Part of a small language model's weights.
Size: width 128, 2 heads of 64, MLP 640 SwiGLU, vocabulary 1024, 4.94M parameters.
Architecture: RMSNorm before each block, untied embeddings.
Training: 201M tokens, 6128 steps.
Each number is 200 + 20 x the weight over the matrix's rms, rounded and kept within 0 to 999. Layers, rows and columns count from 0.

# layer 9 attention query, 128x128, rms 0.247, rows 27-39, columns 0-127
203,194,195,190,202,242,202,175,167,180,261,211,218,181,194,210,183,196,212,218,197,204,187,206,193,200,203,191,177,222,220,200,178,199,183,192,209,169,219,176,215,223,216,185,184,188,209,198,209,190,223,221,196,202,186,193,246,225,180,200,218,150,180,199,213,219,190,185,244,215,202,204,204,164,230,224,185,213,214,174,213,183,199,176,208,165,198,216,194,197,177,223,204,238,226,176,200,203,179,186,210,183,214,184,217,189,226,189,209,188,197,199,192,210,200,202,191,177,195,192,194,203,190,193,155,200,166,193
210,218,199,195,172,195,171,204,183,195,230,227,244,187,190,200,179,221,151,204,206,170,178,209,180,213,173,193,191,195,215,243,227,269,172,215,230,179,211,175,215,241,193,215,200,158,205,211,204,220,242,226,206,236,155,201,193,205,188,164,213,152,210,220,213,250,185,213,187,216,215,189,184,194,238,212,189,188,202,190,245,165,206,170,192,239,205,162,178,195,194,216,215,256,181,197,191,205,163,192,206,155,202,195,221,164,221,197,194,221,209,240,198,227,217,204,194,175,208,217,225,143,200,205,197,251,172,243
179,200,191,223,166,194,216,231,214,238,162,174,170,216,230,188,169,198,147,215,219,184,215,218,207,179,193,201,208,211,180,202,270,231,212,193,153,192,197,215,205,184,194,197,194,202,180,199,180,205,179,194,177,184,225,178,202,188,202,214,175,226,212,218,197,190,186,207,189,192,165,183,183,226,170,212,199,172,199,214,189,187,213,217,232,228,174,197,213,177,235,173,204,186,203,221,201,222,209,238,219,181,194,237,187,206,172,207,235,181,220,211,207,225,213,205,189,207,223,220,192,210,202,223,235,165,202,196
190,208,209,167,208,192,152,223,212,183,171,185,177,226,229,187,211,218,216,230,223,159,196,210,214,205,185,192,239,199,222,195,221,217,215,176,191,210,184,240,193,195,205,259,199,186,212,208,170,202,176,164,169,192,190,197,203,205,222,210,214,214,192,213,207,174,194,211,165,219,172,175,175,201,181,215,208,193,208,201,198,169,222,204,206,198,200,187,194,211,212,208,191,176,212,227,195,172,228,200,240,210,209,224,189,188,191,212,208,218,208,207,212,177,219,195,208,194,206,241,193,223,217,194,212,208,191,194
183,205,216,164,217,248,177,170,175,172,189,204,198,209,197,219,172,218,205,213,207,174,185,189,161,182,227,182,200,212,247,198,224,184,205,204,204,216,214,207,189,185,186,178,233,212,218,214,194,215,193,211,200,189,227,230,208,196,220,210,206,176,185,195,215,214,230,244,219,190,216,202,207,174,234,248,184,216,210,167,188,193,211,196,197,218,179,219,226,205,230,229,213,189,226,215,224,226,182,208,186,239,194,221,212,199,203,179,229,188,220,206,216,172,156,203,173,159,216,217,194,229,242,186,209,237,209,211
170,234,172,199,207,178,200,206,240,231,227,217,250,201,163,196,226,192,177,157,176,186,219,174,229,188,265,196,207,186,209,199,212,206,204,204,251,209,183,199,165,171,230,218,235,198,208,186,207,198,234,173,223,176,177,182,235,201,196,201,190,238,202,166,226,200,206,235,223,199,204,211,188,193,230,200,187,226,149,210,208,206,208,196,170,172,177,176,194,205,223,204,212,192,232,182,192,204,196,163,203,215,180,207,173,192,201,194,197,224,228,207,205,180,224,230,207,196,178,221,203,221,180,204,261,202,186,197
218,211,168,191,212,182,234,171,215,203,190,213,199,203,131,172,196,199,189,195,231,211,209,212,201,192,224,223,187,163,193,209,187,194,212,178,184,195,201,218,152,193,185,167,193,180,195,162,206,199,200,185,190,212,199,234,212,187,177,234,227,201,224,152,232,146,191,197,207,189,214,196,220,174,235,194,179,175,207,176,187,219,203,170,185,191,187,214,200,194,171,247,197,143,208,182,202,219,199,210,194,201,194,189,231,208,215,204,234,201,176,193,203,197,224,228,221,206,200,200,164,168,198,221,197,204,202,202
181,198,185,200,207,209,205,208,217,235,199,241,227,185,226,202,213,165,197,178,187,174,204,215,215,187,207,207,198,216,190,187,199,219,173,190,226,214,193,187,219,181,206,214,176,229,242,212,206,186,216,194,238,202,205,187,231,233,203,191,210,228,171,201,189,254,171,191,210,215,229,204,193,192,215,191,177,230,199,211,216,199,209,193,186,173,232,198,215,207,223,166,190,221,190,171,185,217,175,180,224,215,185,217,149,169,192,201,180,206,222,192,204,190,222,208,246,197,189,173,198,219,185,191,237,185,180,193
159,218,209,172,182,204,191,192,220,189,214,207,226,219,214,184,199,226,171,182,204,171,195,202,200,217,206,201,211,185,169,208,215,208,182,187,221,197,197,214,180,198,200,213,189,181,232,203,201,198,207,180,216,193,212,206,215,189,211,208,194,207,194,208,200,213,176,202,190,217,231,207,180,226,197,205,141,183,191,198,202,180,210,202,211,200,203,180,184,197,221,200,170,208,222,195,205,231,173,206,196,186,173,180,160,203,183,213,192,192,210,202,231,226,205,204,205,213,216,181,172,200,194,207,229,183,167,196
212,211,181,209,174,203,262,161,188,211,190,166,192,200,154,203,189,210,183,178,189,204,205,218,175,183,247,206,180,190,166,216,179,202,216,195,200,195,220,224,157,181,169,140,195,147,201,185,214,208,214,207,181,231,207,197,173,161,139,222,214,196,210,187,173,197,249,241,227,163,190,220,231,187,219,173,146,172,155,170,187,205,143,155,181,192,155,216,192,197,161,216,188,163,236,191,220,227,200,227,147,218,211,151,194,202,234,202,267,184,189,235,220,213,177,228,231,198,239,185,197,195,251,205,187,196,193,197
223,195,197,222,186,206,211,198,189,213,200,186,197,209,174,194,184,196,202,216,191,217,213,196,190,214,237,233,205,188,197,198,183,183,189,214,207,221,228,230,168,220,231,185,208,188,175,176,189,211,214,188,185,179,207,213,177,192,182,209,207,184,193,201,190,208,218,208,213,169,168,189,225,196,184,205,221,210,228,188,209,219,179,194,174,217,201,203,225,189,167,237,215,188,212,200,219,196,210,192,193,221,219,190,196,213,211,184,208,194,172,200,219,181,203,228,199,210,192,221,217,182,230,203,191,198,231,227
233,207,170,205,179,171,199,169,218,206,163,198,168,203,178,203,209,245,188,200,191,201,190,202,189,183,227,197,200,208,192,201,185,199,203,184,197,203,229,223,192,209,184,175,217,220,207,168,196,220,215,180,194,232,203,205,202,169,171,200,221,203,203,181,167,189,193,239,216,161,166,203,213,189,196,168,159,201,156,166,192,201,167,170,182,194,182,207,198,194,188,226,185,155,235,200,187,231,208,181,193,190,175,148,198,232,253,190,239,178,161,228,188,198,206,224,222,214,224,215,219,166,230,184,229,181,210,204
195,204,160,216,201,222,220,176,187,208,215,196,167,210,188,228,185,187,176,199,195,219,193,221,179,214,229,236,207,184,160,225,172,195,219,196,171,224,216,233,157,231,194,175,220,215,177,209,206,205,231,195,195,211,233,169,183,176,158,207,232,212,168,201,196,188,216,222,229,169,191,223,217,206,197,181,198,204,184,187,202,235,177,183,187,188,197,208,201,177,180,191,211,157,232,185,220,217,187,189,180,192,208,163,205,224,214,205,232,184,172,200,210,190,214,212,209,203,235,178,195,188,244,219,197,202,199,178
# layer 9 attention key, 128x128, rms 0.249, rows 27-39, columns 0-127
233,189,199,198,220,197,180,204,160,152,238,178,214,181,180,201,187,212,166,200,176,228,176,166,217,182,186,194,206,194,212,206,137,206,213,196,240,201,224,224,201,227,191,182,227,219,220,224,202,178,258,182,238,201,220,190,209,224,183,164,198,171,178,211,188,252,206,210,196,194,194,228,208,163,200,200,176,186,185,176,189,215,161,159,220,156,246,208,197,153,188,233,185,233,208,168,160,217,178,159,216,215,165,181,149,222,231,188,166,227,201,221,220,199,190,177,153,176,228,186,208,222,219,225,179,179,164,140
231,209,205,176,202,241,149,199,204,207,229,214,212,170,203,189,229,236,147,179,196,147,191,195,224,214,198,187,216,212,212,221,219,263,209,164,247,230,193,231,194,255,161,200,172,178,208,231,197,154,257,216,209,260,211,190,182,258,170,176,207,167,212,287,178,212,190,211,197,189,239,181,157,178,228,183,201,178,227,205,244,183,169,208,226,268,226,214,209,188,182,215,180,239,166,186,174,193,201,197,218,215,193,200,232,215,220,189,203,192,196,247,182,242,163,219,196,172,204,190,227,167,203,202,174,240,150,203
192,214,196,223,184,168,229,196,221,241,189,189,180,184,255,175,192,135,221,225,224,157,166,218,172,200,199,193,161,227,209,211,233,240,183,210,174,180,190,203,186,157,184,197,177,198,175,190,156,239,186,247,136,209,169,189,198,178,193,221,170,214,198,222,231,186,218,203,187,207,196,194,210,207,161,191,230,205,203,201,237,200,227,212,231,220,141,184,226,199,214,156,222,208,207,229,221,187,202,217,183,185,222,250,248,155,210,198,195,170,195,265,193,210,196,141,256,241,164,245,205,212,199,191,210,200,236,218
199,222,199,173,205,231,171,210,221,217,199,161,176,188,221,196,192,213,241,234,209,144,194,216,217,190,197,178,209,218,193,202,249,207,179,198,154,191,187,237,140,183,187,257,183,220,210,203,171,183,174,197,174,202,169,231,180,179,240,229,180,216,153,240,226,206,216,178,178,239,173,200,184,203,202,235,225,228,212,228,186,186,215,200,189,209,174,202,230,206,241,209,176,201,237,230,220,168,222,222,235,210,232,229,228,175,218,210,211,215,186,208,204,187,218,187,217,179,181,246,215,230,218,198,199,216,203,208
216,211,220,212,197,245,153,194,116,158,224,162,224,216,175,182,176,200,205,236,207,149,204,197,201,197,212,180,194,222,275,192,177,212,184,221,214,212,196,178,196,182,242,183,261,210,208,189,200,176,212,182,187,189,184,267,234,151,221,210,169,183,177,220,183,190,204,193,195,218,213,190,176,159,212,237,190,199,199,183,241,188,183,165,192,193,156,178,171,201,228,253,180,213,227,218,203,230,187,204,178,211,218,217,242,200,225,187,216,236,236,210,182,190,193,188,163,194,227,217,201,191,238,172,204,205,228,189
177,208,193,186,210,184,195,180,209,178,201,208,212,198,191,199,195,173,216,193,213,207,201,200,182,201,199,228,195,179,224,197,194,188,196,195,192,202,193,190,206,198,186,200,177,185,207,191,178,217,195,205,191,192,210,209,221,183,199,197,197,206,206,170,182,169,198,201,183,198,195,201,186,188,193,198,201,204,182,178,197,203,215,193,204,208,204,214,175,212,199,222,227,199,225,207,189,213,200,190,213,206,192,184,215,219,216,171,192,210,210,210,169,203,192,200,206,192,194,177,198,213,200,208,205,215,198,212
179,192,195,198,195,188,200,203,174,185,219,207,195,198,206,193,198,166,202,202,163,214,175,193,227,199,199,208,189,193,183,208,189,196,207,198,206,174,188,214,183,239,188,198,195,188,200,196,199,216,218,190,189,222,209,198,204,191,205,212,212,223,213,203,206,222,223,198,209,211,211,187,207,187,211,198,203,194,211,206,186,216,182,205,205,222,197,182,189,203,224,213,164,190,193,196,186,182,199,173,196,173,216,213,221,195,192,187,198,192,187,199,197,218,206,210,177,191,216,177,204,212,213,203,207,185,184,194
200,218,178,223,205,201,203,202,193,194,213,209,201,200,170,201,197,199,185,223,220,227,224,207,204,205,214,204,208,191,213,203,201,183,191,202,196,197,202,212,189,185,197,195,228,177,222,184,191,183,215,200,209,187,194,207,183,176,176,229,186,207,206,168,190,172,177,214,187,200,194,198,179,202,217,202,209,195,201,204,191,208,190,212,204,201,184,207,203,202,197,223,204,211,215,199,210,209,188,206,202,232,168,193,193,231,233,208,204,224,219,205,183,195,194,210,208,211,188,211,192,211,183,182,216,221,212,196
186,199,185,185,214,232,218,203,205,198,210,167,209,203,214,200,168,198,215,209,218,229,231,209,183,199,224,193,204,215,173,211,212,220,198,206,220,226,217,226,178,200,198,226,182,189,191,201,184,182,209,186,190,170,207,248,171,187,199,210,179,187,212,179,204,169,188,203,191,177,198,206,200,214,213,218,212,198,191,196,222,191,199,192,196,210,174,199,201,204,188,190,230,203,201,196,189,197,194,168,198,209,194,191,215,213,187,205,244,211,218,179,198,216,171,215,207,224,200,221,199,197,221,205,197,215,235,220
175,185,205,176,237,159,179,202,187,181,209,203,211,200,197,210,198,198,191,202,219,200,197,181,205,218,186,237,204,185,244,225,215,189,200,205,201,217,178,201,198,193,190,216,203,180,224,205,176,185,198,208,228,204,208,232,214,192,199,204,176,208,208,167,188,191,204,195,179,208,167,180,189,214,194,218,191,232,180,173,213,204,208,212,186,217,180,195,181,217,214,241,231,199,219,209,199,204,211,214,214,212,183,175,237,224,218,178,210,220,209,190,165,195,202,210,185,174,185,161,229,214,199,214,194,235,198,209
194,215,200,222,194,151,192,181,194,181,205,216,209,201,195,211,201,193,206,179,197,218,170,206,178,229,218,202,201,197,206,203,178,180,219,183,210,183,198,151,205,196,191,203,178,175,240,223,212,220,209,232,217,211,209,173,227,195,174,201,190,209,210,176,198,197,229,207,210,189,219,198,202,179,195,211,208,202,168,176,190,205,193,209,192,211,173,185,196,218,211,176,201,197,222,208,217,209,179,218,173,187,198,165,200,197,204,187,205,214,200,239,171,211,179,216,204,204,206,193,208,201,182,196,194,223,194,203
173,214,210,202,225,204,180,183,179,186,219,192,221,201,180,212,184,212,207,183,248,221,191,187,175,207,212,224,196,182,205,229,219,194,207,201,196,201,183,188,197,182,181,210,194,165,215,213,175,219,194,209,221,221,205,198,186,198,196,182,173,209,206,167,183,198,204,209,179,193,179,206,174,196,221,199,214,222,173,213,202,219,212,208,171,213,202,181,163,190,211,238,205,219,224,198,188,212,227,208,184,250,203,148,217,220,189,186,212,217,203,220,152,199,187,204,209,179,199,199,207,202,209,209,190,235,188,216
192,223,186,181,215,188,209,189,194,176,204,190,195,211,202,193,198,187,206,207,222,214,224,179,185,232,228,214,186,195,215,235,211,219,191,185,234,235,186,209,202,198,192,211,238,180,209,211,198,207,178,181,244,189,202,218,191,166,195,205,153,196,241,180,190,192,216,193,185,176,172,185,212,220,181,211,176,195,188,180,203,209,197,187,159,201,144,177,175,219,217,232,210,189,228,194,208,202,207,221,197,215,190,181,223,215,195,205,235,190,210,207,200,211,189,232,197,193,210,189,198,183,196,239,168,242,218,229